Part of a small language model's weights.
Size: 11 layers, width 160, MLP 448 SwiGLU, vocabulary 3932, 4.54M parameters.
Architecture: rotary positions, no biases in attention or MLP, untied embeddings.
Training: 154M tokens, 2368 steps.
Each number is 500 + 50 x the weight over its row's rms, rounded and kept within 0 to 999. Layers, rows and columns count from 0. Numbers have three digits each. The size before them is the row's rms in percent of the matrix's.

# o: layer 8 attention output (transposed), 128x160, rms 0.34, rows 85-93, columns 0-159
# v: layer 8 attention value, 128x160, rms 0.292, rows 86-93, columns 0-159
o85 122:384556476504502512555545537492468570582525489530573494527493448569482575494565420580482662494434510485522491567511427467506491573562625510418494509455581499443500533447550481398522586499466427490502522507443501481509536515605444495513524507476540473473493517522458431383499438555503522410485559398486453486454508536409515530522468535355452558427515440458467530474535437470460553525549450507483493498502579511558579494472443562490519548472462556536578484499425493486592508503509557
v86 126:500563484525599496541459574518502538475560581458460533483539477502465469499574532470440505532486491542483413379531437544486499503554496599456520450548410460528499475521575451471495542544450452435496426526605534519424441620444455556459544491502512518538537652436508521560541475589524502444456493486486458468587516490477502565411554447463464464460529482408607564474443505632560544511542501476439435562433491477478486468518518474538462463539433491446612456487484444492472537557416508
o86 127:482528497440511597484530460420460529548568497526583570621574429497466492522487465458534519461448437454543523566505425511503579558478446455516480400468481459548520537441389567514511450537524523441469522490415509400531528594447474498549452526538429540445429581437536467407557441500580509539462465468622567495484559504525564531515471494556496518552629507536497483423510517485469406461428526511500543452533484570492433563431479525577520529463470478511461512552559541567419578448482468
v87 127:540527510505476531459484549454524611514581538593527536484458343547443503532525511463485545449521559409507463362527450488467512434417527511433499589483383564493621542378522532470565473545538484612539516479482540529533533455592451534540537489444541434508573461455503529474457560486520513552560560529546454520525529530453453518561471523448522480445540507445472471552427517473369441591502485540490532379521534508494462443530561499476494499522458559513521527435501422463516538468470451
o87 127:376462445471474519539556451508457493458446449460442455486380594505512502482452520488492432503541427483422525521481438486483613567592448558531525447568630516555496502542575457508413487537502458496430518509495445479459429556509468393479422463582463515497500482551482540496500499572534563509509502449480561446417535475487451491427545444443556532600488500607542507527521547539510543445507493522498468646532457460499468501498388486490539567457473473556415397595552534483535476515480534
v88 121:551497495494437490437486451487545516368472457449526463448479557548521539542385402479481391530434403524523430465323525532507492582552491388534428535527423521493530561567596560489489439560515471530542439450564525493610535492476419510493525580469471459472514484519524439564516482506497424451557476550547517490483521454466597488457529493457434543467450519481488475533500490565463479510436517570462494584386541502473522430501455537555446434446506552485526520466492410471475543494436566
o88 121:496404518524421464562513491516470472570425504557457584503521477411529482472476464449402523451501494500469407613589455489463522419501494609456543494587532539440587416480577423525484490581421496539386533454500515518469504565532569498523381485499585498508535551430510563498501503541636457531410495497537528470432515467451472519590469493575529428508516484487489518538425506435467487587462471425464543482585565542481529505425521456469511493452464539512453563476423536443452461457504459
v89 125:570474545634596510538416485429460500476500523476543548503485587570505522510578552531535526527404525424529572460443506605441565428497555518470468479541584446530519536481501488439536372485480505421571552469552555491413469410464498536593394549448502470469495454507421519434484535589495520541497446392518500563566507432483584532468522495455573504470525442490438485512579552460500466498516539421478552570525504514469526490436608556574468493506482507495518502484519485420467530529572583
o89 126:352496464412511489530490399453507498522511479473470541484474492398487442448433497522530512578487561583506529509446632490486433483553513510489498503505488439437535525514480447494490554500468460488501502465514474440602572572603428517509501526515567459655512560454579539449564443446389495481589403553484543504459516455463450492519550476506502553549545574455508468473495528509482478517504451583441515488548589462576392507480446544519474436606536430518535444498465497495479510394554422
v90 126:573588518459475539434527447529544398438482467562436512433451554561480543514480460458469468480519543440484492549558522580510477429506487524350486424453520464536427541485466482461490559566525471488475481584578476478581407489447530446529408465519417548561503524523474499405466507567484555415504513536387429489415458569341535471510520499563474493468451509506465521498516504530447556432520492477366490461492507464565446532486439494543518502504635432499503560443511500507477417464547485
o90 131:576449620486591441516484448459587514568517534509488523501540440555550477519470570612588412603512489529556453483503528474488482506478545521503619589572526514433582473462475498485495447475491555531575561526612457498450588445448511512560523434464507452403479499481524412446525499435577469542547473441602509543560465450540469522447498478382467498468509486499466503410487499513480520551473497544522453596587502418534496543512478488525470530446491512572544463502442490511570534503501647
v91 125:469611415434455411470475523489573473431535563476434548511457566540529485501460428449536541555542536375457485403515444509511481495385555416453465481560512494432432424585506499535468525510509515483462455518598477492500574462456579524440444523453527463573463534495481496558530493490518424492472537509642556484444558443549437489492484489479505523467492489497494592477500515500515394551435509560577497437525642482522431570469474473468464453476508440461426502442603470425413506491518524
o91 127:476466523428618575575511468515461415574419444565596494447548490411412500471538566537521544422424481495494443501518512413476517465458474561502532503529549522545526482486507463416523488508479420480512551465524522590437498487562501527511512496523497439393529492484503486522568469560429546498551503535459500392440459481522520469527542541511448503403485510560523488483480494455594470492380485429466554595558449549492587522544492416588483401459484512469424427433578498505498386396515544
v92 117:451441522496518489486428538510518477417454484521422479548480417551467522502421587527480559461522553463373483442528501550515487543547485509459556525542479504462475480574497519611437457519505514449590490557575461484480538547471521536536482492494522555520493481490517486574466477528443421578591547555520459626569479525529558492462386496527388494466408549416510506524629442482435486519644438428527512524500547558392553556487433521535561569530524542493393527517544487504527479505573540
o92 125:524436527554500556513461461554600540542554564497507484504459523524496551437507471572471486580520452419531567417506535380518468460374500485494462507519486609605463519496517539371548439456439501473471563484513601472473495472536463584506510494488398545670483557523519453512502474546544505455536476403477521545411608473494516517469541522494515508556628500521470472478491512464488532547484504481481433553421483539525510505504569491387548452408545562533486446459575504453432482448538506
v93 122:496491568486508523428339472550477498464526532476545429557483524497530574516518467584480496477429509499410458526533433511472438483528495516434551506549554439532486603526578482531499373456443524524560432493465483548520541470436621459433478601386472508499571456463574557421528463472529558533527590499490551500453406565529514517466452497510493591543532419512599457528437570419496583498523477520543515453531563480496475501582526500447420427447447482567466503522542531470480502400539461
o93 128:455480434444533505532461556515484543597533476531470479604497444469502473441497473455570509507465578490527508451452476448493473410462442526522461502514486513517452471438553473525595563493638399550526481499482481482580522495575520500583504421606543536487506500535501402566482617602480600572419462537513535489416500507558486451487543420495453483507526569506519470424481465430458504425614410454462509563527518476464377523445522504477495500455541496499486466393520493467614512593501510